Each number is 200 + 20 x the weight over its row's rms, rounded and kept within 0 to 999. Layers, rows and columns count from 0. The size before them is the row's rms in percent of the matrix's.

# layer 6 attention key, 576x576, rms 0.0403, rows 350-383, columns 192-255
099,235,204,187,238,195,239,225,168,207,187,189,194,194,210,222,167,186,203,200,185,253,173,207,170,206,182,211,189,189,203,218,158,161,205,191,207,182,208,202,161,201,192,194,145,185,219,222,215,194,193,194,185,203,207,196,183,216,184,208,182,193,166,205,214
082,217,187,210,219,198,212,166,234,186,207,184,191,189,200,213,183,214,201,185,217,184,202,186,187,220,188,201,186,191,227,162,204,221,203,169,216,202,194,221,206,214,198,171,203,187,225,208,192,218,163,188,230,192,207,195,186,189,197,195,206,240,215,220,239
092,217,184,216,198,237,176,229,233,215,192,169,190,175,183,181,225,232,161,195,199,193,196,202,201,172,196,213,188,206,213,198,201,232,201,209,193,198,208,211,188,185,174,199,219,224,223,209,174,237,148,177,229,209,227,221,200,207,197,185,186,226,203,156,205
091,213,205,194,189,227,175,197,195,189,232,176,225,198,159,237,202,233,192,211,163,197,216,230,208,226,204,179,214,234,171,193,175,206,159,225,222,221,227,176,189,173,189,203,226,200,158,192,223,203,184,214,194,186,203,183,224,199,171,238,196,220,214,228,219
095,167,194,202,235,207,199,179,200,189,224,215,241,186,156,162,212,190,217,187,222,182,222,209,223,186,186,178,235,196,183,209,190,218,188,208,182,195,244,221,204,159,212,197,189,208,192,171,201,191,192,172,197,222,205,223,180,216,188,211,169,191,194,191,179
095,261,158,200,211,226,202,208,211,181,197,191,205,184,211,225,218,236,216,194,225,147,193,197,225,230,184,213,248,206,233,219,217,185,181,213,221,184,181,213,201,196,205,205,180,199,214,195,200,207,205,222,217,179,178,196,218,176,185,194,177,231,195,239,220
094,225,207,205,170,229,224,196,244,184,171,242,192,208,186,225,164,226,192,194,189,204,171,211,206,202,172,194,219,224,196,193,181,197,170,182,191,193,179,201,214,174,167,219,255,213,198,186,174,190,201,184,214,207,165,170,200,206,199,216,230,207,181,198,193
089,211,188,164,204,151,177,208,188,207,177,195,207,216,212,189,197,186,217,159,189,207,176,173,216,177,210,199,184,208,242,188,184,201,197,171,191,170,187,197,199,174,171,174,215,219,194,194,198,217,223,204,194,198,195,248,169,218,202,224,164,174,194,171,194
098,210,185,195,215,175,228,210,214,199,186,194,174,170,210,215,218,253,219,179,212,212,171,178,180,200,197,181,198,207,189,203,187,184,182,208,210,209,194,194,210,197,200,155,200,235,198,206,184,194,194,148,215,174,179,202,218,207,190,180,219,198,184,194,196
091,181,219,177,210,203,180,244,187,232,187,223,234,179,207,214,194,191,196,194,240,192,200,212,234,193,189,226,197,179,248,213,212,199,188,200,190,163,196,220,163,185,224,220,235,181,186,207,205,141,182,206,208,215,202,198,210,215,199,205,175,202,200,209,185
083,227,232,213,173,217,196,213,210,193,194,208,215,216,206,195,191,197,210,211,211,199,178,219,196,173,203,195,205,242,225,198,186,187,224,197,178,189,252,195,200,190,213,206,228,214,206,219,167,210,216,227,232,202,208,225,201,192,216,219,185,238,184,187,224
093,220,220,206,217,183,189,194,195,194,164,197,195,202,214,191,193,241,193,176,181,207,198,185,240,200,194,228,166,200,175,221,208,159,185,182,192,194,203,180,209,169,223,204,220,180,179,182,183,212,208,184,204,178,207,185,222,203,240,198,228,200,187,187,185
096,169,216,230,211,214,180,189,189,201,202,210,211,185,206,186,225,245,175,187,209,198,218,188,188,172,183,203,150,197,141,203,223,213,194,239,174,224,211,219,199,185,202,163,191,208,160,208,222,216,172,199,204,203,228,187,213,220,213,206,194,183,206,190,172
089,185,192,186,187,216,198,152,210,192,227,206,184,193,189,226,197,217,199,198,225,193,258,244,191,213,209,164,207,189,191,197,217,238,231,168,150,162,189,222,171,216,198,201,179,218,184,204,195,231,189,168,238,240,218,222,207,193,192,229,164,226,217,190,238
093,217,212,219,191,222,193,200,175,192,182,185,215,216,193,217,166,237,224,212,183,175,214,256,202,162,187,204,186,188,179,189,196,162,204,180,204,193,224,185,195,204,168,204,220,200,219,202,219,192,194,200,242,213,195,199,237,178,202,236,207,178,167,221,216
097,208,199,189,211,234,217,149,228,179,217,202,187,213,201,227,192,247,218,222,161,206,186,172,204,226,185,181,159,238,218,191,224,225,222,169,191,223,157,179,221,198,168,194,187,249,191,230,180,199,191,211,220,217,194,205,161,204,212,201,161,222,209,209,219
090,189,173,196,209,169,202,223,195,208,178,208,221,172,203,208,238,226,207,221,237,183,222,195,202,183,180,213,212,209,225,213,214,208,171,209,192,171,177,249,182,204,223,172,218,168,201,219,203,224,202,263,186,226,238,203,173,192,204,216,185,190,173,199,184
094,235,194,216,212,225,215,218,196,227,226,208,199,220,193,158,212,224,199,174,205,203,180,202,193,221,215,154,218,206,193,217,190,222,235,199,208,150,206,185,212,226,196,215,178,231,224,208,175,200,195,184,243,191,234,221,191,178,192,195,192,191,223,211,174
106,197,183,223,201,175,217,183,194,185,179,200,214,217,207,197,179,196,193,187,182,183,182,216,237,221,200,194,173,208,184,183,186,188,192,192,175,208,184,224,199,229,208,202,177,190,232,206,210,184,212,189,199,196,205,185,187,200,228,161,200,191,196,183,190
088,201,193,213,187,191,177,213,187,218,225,205,210,189,225,182,154,199,216,170,224,213,173,198,160,191,253,215,223,204,212,213,209,201,234,212,188,205,205,211,185,170,189,183,213,222,175,209,189,203,190,224,202,198,242,228,183,207,212,175,227,191,186,213,235
093,221,191,232,172,203,215,201,211,196,244,180,225,194,181,194,184,191,170,163,212,238,211,194,206,224,181,195,199,212,201,195,195,218,170,213,201,237,197,198,167,195,221,188,182,222,228,206,182,164,219,203,213,191,211,177,194,222,197,214,217,209,191,183,192
097,245,213,200,225,204,212,201,215,171,222,203,181,200,190,166,178,206,170,201,210,206,208,199,216,223,188,175,219,184,225,221,223,214,165,216,210,188,199,203,220,212,230,199,202,183,189,226,195,180,197,188,218,183,221,201,191,165,205,198,247,203,172,208,178
095,199,212,227,174,215,196,190,202,198,196,232,191,198,215,186,235,211,205,190,243,174,216,217,214,188,224,215,228,193,173,233,221,205,185,228,192,240,181,185,230,199,188,201,192,197,174,187,215,191,196,205,197,202,186,218,155,148,206,153,209,213,191,218,221
095,157,198,217,190,238,222,236,187,186,224,213,196,176,218,192,215,177,173,215,200,160,191,199,195,234,232,222,196,192,231,194,201,225,194,226,159,169,203,243,183,225,194,213,180,219,225,197,190,216,187,198,186,251,205,210,202,201,204,161,188,194,216,185,206
089,202,178,199,175,192,233,195,196,189,214,155,196,211,198,228,212,229,218,226,210,192,203,214,197,188,184,176,211,207,216,206,184,235,205,197,152,191,165,218,210,183,160,207,178,234,208,186,185,205,187,211,215,208,186,223,209,203,193,178,156,198,187,196,207
093,226,169,167,194,174,216,228,212,172,223,202,218,198,236,193,210,166,184,175,192,160,203,198,158,225,206,177,196,195,243,183,212,207,202,260,200,192,200,199,198,232,200,177,188,190,190,188,156,218,196,179,212,227,199,207,176,203,220,170,182,228,228,192,207
088,228,167,225,225,234,191,214,174,189,214,199,181,209,197,217,187,239,196,202,173,217,173,214,155,201,211,214,239,185,179,189,190,224,212,198,186,181,225,174,215,189,201,230,194,209,173,209,205,190,193,195,222,209,211,189,185,180,216,191,237,187,182,217,207
094,188,199,175,198,199,165,175,203,189,212,205,208,193,188,181,233,179,206,170,246,176,191,193,216,181,191,223,164,196,175,188,223,226,194,220,216,231,198,202,202,180,195,206,216,187,184,212,216,158,196,201,169,206,226,198,191,208,210,207,224,224,205,199,191
100,212,190,191,183,166,221,204,205,186,192,189,197,198,210,212,194,182,201,245,205,192,199,184,198,244,199,215,216,226,231,199,188,206,192,208,190,232,169,208,203,225,206,191,169,177,253,211,200,189,225,216,192,217,205,198,205,178,177,202,172,222,223,215,202
100,247,217,180,209,218,214,164,224,189,234,202,196,190,187,193,181,202,224,184,173,225,227,209,171,253,212,189,199,195,246,219,195,210,207,143,207,208,205,222,193,256,241,193,207,210,171,245,194,163,209,179,208,196,211,178,237,192,191,199,208,207,207,229,238
097,167,194,187,192,200,202,174,176,209,213,225,210,168,214,214,183,212,185,189,193,183,200,204,220,184,198,199,175,195,220,186,227,201,186,198,200,200,190,190,180,212,180,232,241,207,194,202,175,215,211,188,218,198,196,207,187,200,202,235,154,192,224,183,190
083,195,200,173,207,225,219,210,201,194,206,193,223,216,217,216,207,191,200,225,236,203,178,214,189,189,203,216,200,225,211,192,156,209,213,213,192,175,206,190,205,205,177,197,208,189,188,167,188,218,185,216,197,224,236,218,207,171,198,201,188,200,216,203,206
095,189,213,190,208,182,185,201,205,186,214,216,220,208,218,213,207,188,219,192,152,178,182,195,209,237,183,196,190,193,194,207,157,161,247,193,219,185,229,177,161,193,232,163,226,202,233,240,235,203,172,194,198,189,164,198,235,200,179,198,194,225,187,214,209
092,223,211,193,232,153,195,194,234,194,203,238,179,181,212,202,166,192,189,180,236,196,196,201,228,148,201,139,250,199,169,166,202,176,199,189,187,210,183,210,177,186,203,198,194,202,206,185,196,190,221,204,197,189,215,168,217,188,201,202,212,186,202,202,179
# layer 6 attention query, 576x576, rms 0.041, rows 351-383, columns 192-255
088,167,196,170,190,175,195,179,161,180,186,158,180,251,183,189,213,167,193,194,191,207,196,208,202,184,189,165,202,201,226,227,192,193,181,158,203,194,176,197,144,245,188,202,158,214,170,199,191,217,212,205,175,183,201,189,197,190,214,197,212,204,215,200,219
102,230,202,210,207,168,181,194,168,195,216,215,213,198,183,190,155,201,239,214,198,200,234,227,164,208,175,222,182,196,194,228,216,196,223,202,192,210,181,187,162,195,242,157,232,207,220,144,164,192,219,187,166,193,223,202,208,221,224,201,203,194,212,180,200
103,192,234,233,204,173,193,210,203,189,199,211,206,210,213,187,173,197,211,164,193,209,162,173,211,185,189,202,204,209,223,201,195,203,222,235,227,201,217,222,222,201,228,198,208,234,232,210,185,228,220,203,228,220,221,211,173,193,179,189,221,192,208,192,188
094,186,195,214,188,214,174,187,159,181,175,209,209,193,212,219,170,221,156,201,179,202,189,176,202,174,201,272,180,204,241,183,214,210,240,224,192,203,211,175,227,184,207,231,211,175,171,188,189,212,215,185,223,204,172,219,168,193,189,188,179,206,249,207,173
096,187,189,168,223,197,222,209,208,206,180,206,182,196,164,234,180,147,210,200,212,216,175,174,203,219,214,220,184,198,216,188,167,234,213,169,183,180,219,218,160,179,202,192,201,225,188,204,194,213,220,197,197,191,210,177,196,185,200,186,188,206,177,199,181
107,236,215,168,232,190,209,197,206,213,198,185,192,221,187,209,201,197,185,186,225,182,219,182,197,193,196,221,182,202,198,186,240,164,190,234,218,187,219,220,223,211,197,192,178,208,194,232,215,207,228,211,185,190,233,209,211,222,233,183,220,170,147,186,226
101,193,201,204,190,182,155,197,181,185,214,193,223,172,179,166,189,206,202,229,199,170,189,223,201,196,219,225,171,198,219,198,193,212,202,181,237,243,196,180,213,212,204,187,202,165,209,207,203,206,172,194,191,214,176,191,209,215,193,216,213,212,241,233,188
099,216,180,166,197,188,206,212,183,178,212,206,182,209,201,215,209,202,181,186,208,195,223,179,229,211,199,231,231,214,238,197,203,224,180,172,181,236,215,218,192,209,166,224,188,214,191,190,210,208,167,210,194,209,185,169,200,175,214,176,220,132,203,205,201
099,199,185,196,181,195,192,161,170,200,210,180,193,212,194,217,192,197,211,215,188,220,181,179,197,189,215,189,179,196,180,187,180,207,231,197,231,221,197,199,232,172,219,165,183,177,208,223,177,159,215,227,181,233,186,223,211,201,212,156,188,211,209,185,217
122,178,210,173,177,210,200,196,179,181,217,199,193,155,192,177,208,194,206,194,166,175,168,216,170,191,195,197,193,196,219,214,190,195,212,185,196,191,201,156,203,220,191,202,203,211,183,184,192,228,176,212,165,176,187,212,167,187,192,187,179,188,239,197,206
102,211,184,180,169,154,181,179,201,209,208,196,160,213,199,219,229,193,186,229,196,220,205,204,183,229,212,173,218,178,230,212,223,200,183,178,229,214,162,209,182,239,180,195,169,206,215,192,183,202,197,185,162,204,191,186,173,221,211,156,221,143,209,245,204
105,186,213,199,187,154,200,210,168,198,222,195,204,199,221,204,202,218,180,158,163,211,215,179,192,202,192,222,216,211,202,211,236,179,220,167,201,241,216,218,220,219,205,197,199,203,191,188,181,180,196,221,199,194,231,174,190,202,210,203,221,188,211,206,201
104,216,193,222,216,216,225,213,185,183,222,215,201,214,203,191,182,211,221,162,207,226,167,171,219,193,194,201,178,188,195,217,185,230,201,208,217,202,213,196,175,213,227,195,198,205,196,207,192,173,235,210,194,195,161,227,210,205,224,191,181,182,198,183,232
097,188,241,183,215,212,205,196,190,192,181,211,223,175,197,185,226,179,201,164,198,226,185,210,197,208,183,194,208,163,230,197,180,210,197,197,204,195,241,218,228,229,219,155,203,234,168,198,203,219,223,223,196,215,243,189,196,169,188,200,205,182,194,190,203
089,219,213,182,233,166,203,208,192,197,208,228,219,189,171,192,181,195,162,220,199,190,237,182,218,207,220,203,228,211,171,168,192,178,174,197,214,199,194,206,175,163,203,218,212,174,213,219,235,208,194,180,228,137,177,200,234,203,238,199,220,209,158,173,217
099,218,201,217,192,190,191,177,182,191,175,219,199,207,195,237,198,170,202,160,175,211,187,228,200,212,245,181,204,185,209,188,170,212,208,194,203,260,201,161,215,167,215,184,211,218,221,183,184,194,200,197,188,172,213,184,194,201,218,170,118,218,234,215,209
101,231,237,205,172,168,215,208,182,172,165,195,202,221,221,182,168,196,223,206,165,229,211,178,199,184,188,209,182,216,206,213,228,203,182,170,179,217,188,195,215,219,202,200,202,183,192,206,184,224,187,220,169,184,155,199,216,223,202,186,230,202,206,184,218
102,182,211,211,221,223,187,178,193,239,208,221,191,198,186,154,196,185,180,210,202,232,193,180,275,205,218,187,207,240,202,191,153,227,184,246,198,193,157,217,191,184,175,209,182,204,211,188,221,202,231,210,229,161,218,222,226,223,226,235,232,193,168,194,232
104,174,178,169,201,211,177,198,188,179,195,179,202,184,197,192,266,182,189,183,163,188,156,214,204,176,215,164,183,192,199,198,191,186,197,209,240,219,198,207,222,216,186,217,198,191,197,167,196,215,210,161,193,190,182,217,198,158,259,237,212,230,240,244,222
097,158,200,202,208,175,184,179,205,197,172,229,195,213,212,206,209,232,189,242,234,179,219,203,244,199,194,201,217,193,185,165,187,189,204,247,174,191,177,218,232,191,200,227,203,181,244,223,197,157,237,196,243,206,213,218,187,211,206,200,230,216,176,188,219
101,243,202,185,194,199,184,185,208,209,161,186,182,192,183,205,205,197,210,209,179,199,196,246,201,182,201,196,217,206,190,157,204,193,175,179,198,193,203,180,204,209,187,173,202,208,214,220,184,245,195,205,161,192,212,196,202,200,210,174,193,217,176,197,202
097,233,172,220,214,217,205,229,223,196,202,223,172,224,202,212,176,196,159,229,178,198,201,203,193,201,180,195,169,186,203,183,196,185,198,213,234,170,188,237,196,193,209,162,197,204,204,229,215,198,249,184,223,196,177,181,222,215,222,217,180,215,190,205,203
097,162,235,199,202,193,209,192,199,223,184,203,194,221,173,201,165,210,233,196,208,204,197,202,236,210,185,197,185,182,164,200,197,208,224,231,223,195,170,178,190,188,188,205,200,217,206,217,192,184,217,194,204,181,206,223,203,223,229,213,200,221,185,212,207
101,184,196,188,205,219,189,220,199,194,192,253,217,171,200,154,189,210,168,194,190,238,176,192,247,187,201,200,201,220,223,189,200,171,224,212,186,212,243,216,189,182,186,243,215,228,189,196,213,239,165,198,211,180,191,172,188,212,174,244,174,233,193,175,194
097,177,239,205,207,223,215,208,200,192,184,200,217,218,188,160,190,172,211,217,188,203,221,231,225,168,242,208,173,199,183,234,198,211,188,164,188,199,192,194,186,195,199,179,204,208,219,193,201,185,213,211,208,189,146,223,246,224,201,174,178,214,217,214,234
092,207,202,199,185,172,213,226,180,214,217,206,218,174,197,213,221,187,192,166,186,180,166,206,220,183,196,195,185,199,211,183,209,204,218,203,246,204,218,215,192,237,197,165,193,217,171,185,197,205,206,187,184,207,199,196,213,194,199,220,211,215,215,188,175
088,189,200,205,198,187,208,168,179,208,165,218,213,185,180,213,175,213,195,201,202,220,195,215,178,220,223,194,180,182,217,205,196,172,214,210,213,181,196,211,232,169,191,184,199,196,188,185,180,188,245,208,202,189,201,201,198,188,223,185,225,222,224,206,177
101,202,201,208,198,194,187,176,241,193,172,231,181,224,211,165,185,171,219,221,226,206,208,231,240,178,177,203,168,185,189,203,202,190,193,167,175,218,219,191,191,197,199,232,187,151,236,213,200,213,203,201,209,171,160,208,227,213,178,210,170,233,230,171,188
117,204,206,225,214,200,217,177,207,204,192,184,173,182,188,218,186,187,212,179,214,256,175,172,221,198,221,186,194,194,197,227,204,183,167,196,219,178,208,190,220,182,184,167,212,251,201,195,234,191,220,204,181,167,210,237,222,197,167,200,163,175,160,151,223
103,230,204,212,200,195,226,226,201,214,189,168,198,227,152,204,208,183,191,216,212,183,208,178,139,174,219,184,199,179,193,192,192,210,234,195,186,201,199,170,211,185,198,194,223,203,206,222,199,194,205,171,206,199,219,170,206,216,208,186,219,240,213,207,193
166,178,202,187,214,188,219,224,207,200,198,186,211,195,177,175,199,182,203,205,205,177,181,221,211,172,206,215,178,217,181,183,186,190,220,162,197,185,237,171,196,197,194,236,213,214,223,200,212,213,182,205,186,200,181,208,210,219,195,210,191,239,213,203,179
096,219,197,212,213,193,194,166,198,169,212,216,197,169,157,178,178,214,206,204,223,211,233,195,189,211,173,186,235,199,190,197,205,181,190,154,203,225,198,179,182,205,207,205,186,218,186,216,209,209,176,214,213,200,216,196,203,212,153,203,166,159,224,178,182
095,256,204,188,207,201,183,214,232,219,177,202,168,237,203,231,247,160,219,165,176,188,178,190,183,228,199,203,186,233,234,201,192,212,194,205,217,189,174,181,222,242,201,195,168,206,183,215,210,209,203,185,170,173,190,195,219,207,192,199,236,185,213,200,211
# layer 6 attention value, 576x576, rms 0.0348, rows 288-308, columns 192-255
105,171,195,214,214,258,174,187,180,171,230,238,188,194,196,227,199,202,178,198,216,178,185,198,216,220,175,178,215,221,164,197,223,215,213,202,200,215,188,218,152,190,188,213,204,232,176,194,176,216,192,180,225,210,214,179,198,201,139,235,199,154,201,239,193
105,232,171,204,177,168,216,201,175,210,185,176,231,209,213,191,195,216,227,178,197,216,204,196,207,163,198,194,192,185,178,200,192,189,194,138,176,194,241,201,201,226,198,181,203,179,212,197,186,217,174,201,186,209,190,211,207,168,209,194,187,213,195,232,185
102,186,203,206,199,186,211,198,195,228,211,187,188,205,177,187,208,239,233,196,225,201,194,192,206,183,177,163,211,215,197,216,231,196,190,190,193,200,180,198,199,227,203,181,196,186,167,238,170,213,185,192,194,222,226,184,210,184,189,204,170,199,229,176,210
097,211,196,184,209,177,219,199,218,198,214,169,208,180,175,193,163,210,167,184,228,214,220,210,214,198,178,202,220,226,209,196,176,164,200,194,234,204,208,180,195,231,218,235,206,171,193,204,217,203,221,235,187,196,207,213,204,207,183,186,204,213,163,183,200
101,211,182,192,182,193,221,189,155,163,210,204,172,188,185,208,181,176,227,200,224,208,218,195,221,205,200,177,182,198,199,195,232,207,175,188,175,189,218,230,191,184,221,216,165,242,185,200,174,218,174,188,220,198,207,230,208,260,189,206,224,189,208,204,223
106,171,228,146,191,198,191,198,158,241,203,211,167,202,159,219,203,219,234,172,201,202,204,207,200,210,176,174,192,195,190,196,245,207,198,241,181,223,169,226,202,187,181,207,176,211,171,179,210,219,242,166,186,174,204,168,188,203,183,226,218,174,225,192,214
101,191,205,187,205,209,203,200,195,200,182,229,187,187,213,213,196,173,192,192,172,207,179,180,195,198,214,208,190,199,153,162,189,207,179,196,188,176,206,208,221,157,224,235,188,235,188,194,225,203,204,202,162,175,182,192,224,228,174,206,220,202,187,193,201
104,189,209,207,211,184,201,193,165,194,170,254,202,196,218,217,208,214,195,235,205,196,209,196,214,193,187,197,197,185,200,199,212,198,191,172,209,170,211,185,176,207,201,208,190,247,189,200,167,189,184,182,181,208,198,211,195,200,199,197,233,168,194,200,174
106,179,196,176,189,228,182,182,230,187,209,203,189,179,186,231,204,161,182,201,222,219,197,204,223,202,192,210,219,198,224,179,234,204,234,209,239,204,239,187,205,172,209,193,242,223,201,189,194,185,205,179,181,200,127,205,209,218,192,164,171,215,237,192,198
102,241,176,185,194,216,209,189,229,210,187,189,206,194,210,203,183,266,194,185,191,167,196,198,220,209,217,166,223,177,188,194,184,199,193,170,213,233,194,190,168,177,220,171,184,225,214,196,208,229,213,199,219,209,190,200,186,190,240,177,215,197,235,218,186
109,178,212,224,192,213,179,179,208,179,236,194,218,238,230,214,203,193,174,187,214,205,168,209,185,204,165,207,211,220,173,200,198,227,172,202,214,209,212,146,200,184,178,187,184,250,246,200,201,211,210,182,195,197,200,202,225,196,198,210,174,194,209,203,200
100,217,198,190,216,197,202,206,162,245,183,218,203,207,190,171,218,206,216,204,234,188,197,225,190,154,208,230,193,202,157,208,226,194,179,248,200,230,223,215,221,206,171,195,194,200,193,197,207,151,181,178,161,176,201,219,177,191,190,211,223,196,187,203,193
104,194,194,186,188,216,198,210,172,215,230,209,170,186,200,203,200,215,203,173,195,169,192,207,224,205,190,190,185,176,201,190,171,205,231,205,163,210,192,192,216,218,190,244,183,192,184,217,195,220,191,215,223,183,211,194,210,172,180,193,202,192,176,205,228
101,179,204,177,177,190,182,174,237,189,189,191,214,204,191,215,226,209,218,210,208,236,185,204,176,202,200,217,178,209,173,162,229,188,204,174,137,176,204,188,199,202,190,186,235,189,209,181,234,240,202,207,231,205,146,210,212,207,227,160,188,209,187,186,210
104,208,219,211,204,152,213,207,200,176,243,215,215,163,227,197,179,200,210,212,218,217,203,204,173,204,194,189,240,192,162,183,228,186,171,170,212,175,191,176,175,219,182,225,211,173,200,183,193,171,181,250,205,172,211,173,201,203,189,203,186,178,175,228,193
093,167,223,173,187,171,197,177,199,189,211,181,208,209,179,189,208,146,193,214,219,196,201,188,218,187,184,202,163,172,210,206,248,217,181,211,185,176,199,222,226,212,199,207,200,176,178,178,211,225,205,203,179,195,183,166,204,211,205,245,207,189,248,196,195
103,203,191,183,191,173,231,196,196,193,201,187,206,201,172,207,183,192,190,191,182,166,207,205,232,200,203,210,244,161,241,183,169,174,183,205,224,220,197,215,194,199,191,210,241,201,196,195,204,198,199,208,213,197,209,205,211,194,207,205,225,156,181,177,217
103,165,194,243,210,206,181,213,177,232,191,178,201,210,184,216,158,160,173,213,169,221,181,182,188,206,202,213,165,203,212,192,195,238,278,193,164,197,230,177,180,216,185,172,213,182,216,215,200,193,211,202,227,206,163,219,214,223,198,201,186,239,175,196,225
098,200,188,201,191,185,197,191,196,209,189,180,217,170,198,204,159,192,230,200,220,203,181,205,181,212,210,210,203,205,273,199,206,175,200,202,216,189,228,200,195,175,214,185,196,183,164,199,194,193,221,206,176,166,190,192,175,175,197,196,203,159,200,226,179
097,197,267,189,216,233,178,191,156,186,233,220,178,190,177,200,193,207,207,202,195,217,202,160,215,176,152,189,244,212,209,189,228,199,186,200,219,205,165,197,223,160,194,194,201,216,185,227,183,174,198,181,139,203,222,182,181,178,158,164,217,154,210,202,177
096,215,216,164,195,234,204,199,200,198,211,177,209,203,166,203,185,156,205,195,216,212,199,165,200,191,188,177,197,230,155,226,187,197,174,243,169,195,192,188,207,192,199,205,214,166,185,186,170,203,205,185,167,203,208,197,197,189,230,218,213,222,213,204,212
# layer 6 attention output (transposed), 576x576, rms 0.0335, rows 288-308, columns 192-255
107,234,171,203,213,217,220,203,203,214,174,222,190,197,227,207,199,216,180,207,189,201,169,192,189,194,189,203,189,218,209,195,196,203,203,178,189,205,220,198,216,189,217,243,224,200,195,181,179,187,186,192,212,228,197,204,225,180,175,222,234,191,186,188,175
084,192,218,214,184,193,201,215,186,207,187,200,220,210,224,197,226,208,197,168,219,212,205,192,211,173,172,185,214,209,170,202,209,217,275,195,194,181,168,208,193,229,216,162,177,224,186,215,210,198,185,222,173,189,225,224,217,176,184,198,193,242,224,212,188
106,162,200,226,187,179,181,212,185,188,189,168,155,242,212,160,218,223,210,218,214,218,239,194,198,182,192,225,190,218,221,197,216,191,178,210,208,176,204,195,224,181,205,182,214,207,211,190,225,220,177,199,202,193,220,217,209,191,201,221,192,254,220,202,177
097,169,242,219,219,220,192,205,201,183,179,214,212,188,201,202,162,210,231,196,180,190,204,202,206,208,186,197,184,221,203,217,189,148,196,215,242,180,193,236,219,173,189,220,200,180,215,228,210,184,176,201,222,201,196,214,244,219,259,202,169,229,200,201,227
101,170,177,225,215,189,203,203,174,165,181,197,173,225,192,209,205,194,187,224,204,188,202,201,190,188,211,215,210,214,233,184,230,203,167,218,195,179,207,198,212,161,210,200,188,216,201,212,218,218,195,142,172,207,162,193,198,212,204,185,220,194,204,224,179
092,209,180,190,203,198,227,219,219,217,198,196,198,188,183,209,209,208,205,213,169,199,201,167,213,201,190,227,216,196,209,192,201,183,161,184,196,208,190,183,152,198,195,190,190,230,170,198,193,219,220,168,172,222,182,166,160,197,191,225,214,177,185,205,213
095,225,215,213,177,217,227,226,189,177,175,209,198,208,206,191,190,153,223,178,171,174,173,208,145,215,177,228,217,218,201,176,202,222,187,222,191,193,249,213,182,176,210,211,195,212,187,193,242,202,237,191,203,209,186,151,189,220,178,214,209,195,191,158,193
103,207,190,180,186,223,216,217,189,208,181,225,220,172,239,195,185,214,131,220,191,194,200,204,212,186,188,213,214,187,155,239,175,193,199,222,203,183,205,207,215,175,208,196,186,202,217,183,187,233,185,177,199,199,194,174,166,172,175,204,213,186,175,186,168
109,191,179,203,186,163,217,193,212,197,213,190,194,198,229,188,193,197,207,192,142,188,195,236,219,200,238,219,206,208,247,187,220,186,191,175,217,202,209,194,205,192,208,204,244,175,214,156,193,202,181,188,224,174,170,221,181,244,217,181,176,200,233,185,186
102,168,189,207,213,213,214,214,226,202,194,201,225,202,199,201,198,199,179,170,199,224,193,177,221,176,197,174,190,228,231,224,200,170,177,187,230,217,216,221,200,241,218,193,192,215,174,224,217,203,239,169,220,237,234,192,186,202,188,195,169,215,252,192,201
103,228,180,199,229,203,207,199,228,199,203,211,191,221,197,213,204,221,198,178,201,187,180,227,187,197,149,214,184,215,199,157,192,182,218,200,216,228,216,182,172,192,200,224,230,203,226,198,200,194,185,211,226,237,166,185,197,188,188,221,209,185,201,197,173
100,187,194,213,197,202,209,199,199,179,228,233,211,194,224,216,194,188,196,215,173,181,193,207,215,191,177,183,224,192,190,209,212,234,168,218,227,198,241,184,187,208,189,188,218,193,218,213,198,202,183,193,160,199,199,231,191,186,183,180,183,161,180,209,199
101,191,199,215,188,210,202,207,162,194,192,200,222,186,207,218,200,233,229,187,161,180,177,193,169,214,212,189,151,213,183,165,194,206,224,190,199,179,213,164,180,207,192,221,186,218,213,221,193,218,199,206,212,164,221,192,258,188,231,203,190,214,168,198,181
102,192,169,190,172,230,199,200,187,184,167,181,233,178,180,226,189,212,203,215,205,189,151,205,202,185,194,222,158,193,211,192,174,174,222,220,203,209,179,202,207,220,182,188,237,214,207,242,202,200,229,214,197,216,230,203,166,218,160,205,155,177,225,193,189
102,221,207,204,204,190,218,201,231,213,189,193,199,185,204,184,217,232,204,219,184,183,201,160,192,180,186,220,202,220,205,178,163,188,169,216,186,211,226,199,197,199,221,179,205,197,225,192,220,177,185,198,204,261,186,191,198,173,174,199,214,212,184,186,167
095,217,200,215,183,183,187,211,195,209,197,171,188,200,205,218,193,157,182,198,198,215,210,191,177,197,189,222,182,179,217,195,208,204,222,165,169,177,194,196,205,213,200,161,200,185,176,184,207,172,222,175,195,214,162,174,175,201,135,212,199,182,219,196,192
107,186,200,204,219,213,194,195,207,193,219,169,220,175,238,171,198,229,217,204,179,180,231,204,199,185,203,191,162,270,230,189,181,201,222,194,219,201,206,203,201,181,181,200,171,255,226,227,216,208,212,188,227,210,195,180,214,169,220,228,214,229,220,195,214
106,212,246,204,186,212,230,198,182,194,182,228,191,219,186,227,185,169,236,197,199,212,195,230,203,204,192,198,202,179,176,165,238,240,203,178,192,213,186,188,162,225,195,185,198,177,221,188,182,228,178,223,159,182,213,218,215,214,183,228,179,170,194,212,180
100,200,185,154,201,188,202,177,191,202,210,165,213,179,194,211,198,199,189,173,207,201,177,202,190,226,227,203,226,195,215,232,179,164,206,220,196,206,215,159,209,188,238,170,203,203,167,185,198,177,169,209,180,202,216,208,157,224,171,168,190,148,193,184,199
087,202,214,201,247,218,198,218,227,206,211,220,194,200,218,218,206,199,208,194,222,231,211,166,206,189,143,188,231,214,196,217,203,197,153,195,184,216,210,229,216,186,191,217,212,190,217,182,194,186,194,229,197,217,200,185,212,190,197,199,241,212,168,211,194
089,218,207,204,226,223,213,192,192,201,159,229,153,212,184,210,202,212,201,185,198,200,187,186,252,221,180,183,232,184,181,170,213,215,200,218,178,182,173,194,215,162,224,209,199,153,159,194,190,208,198,197,212,197,172,245,220,207,209,178,203,213,189,201,194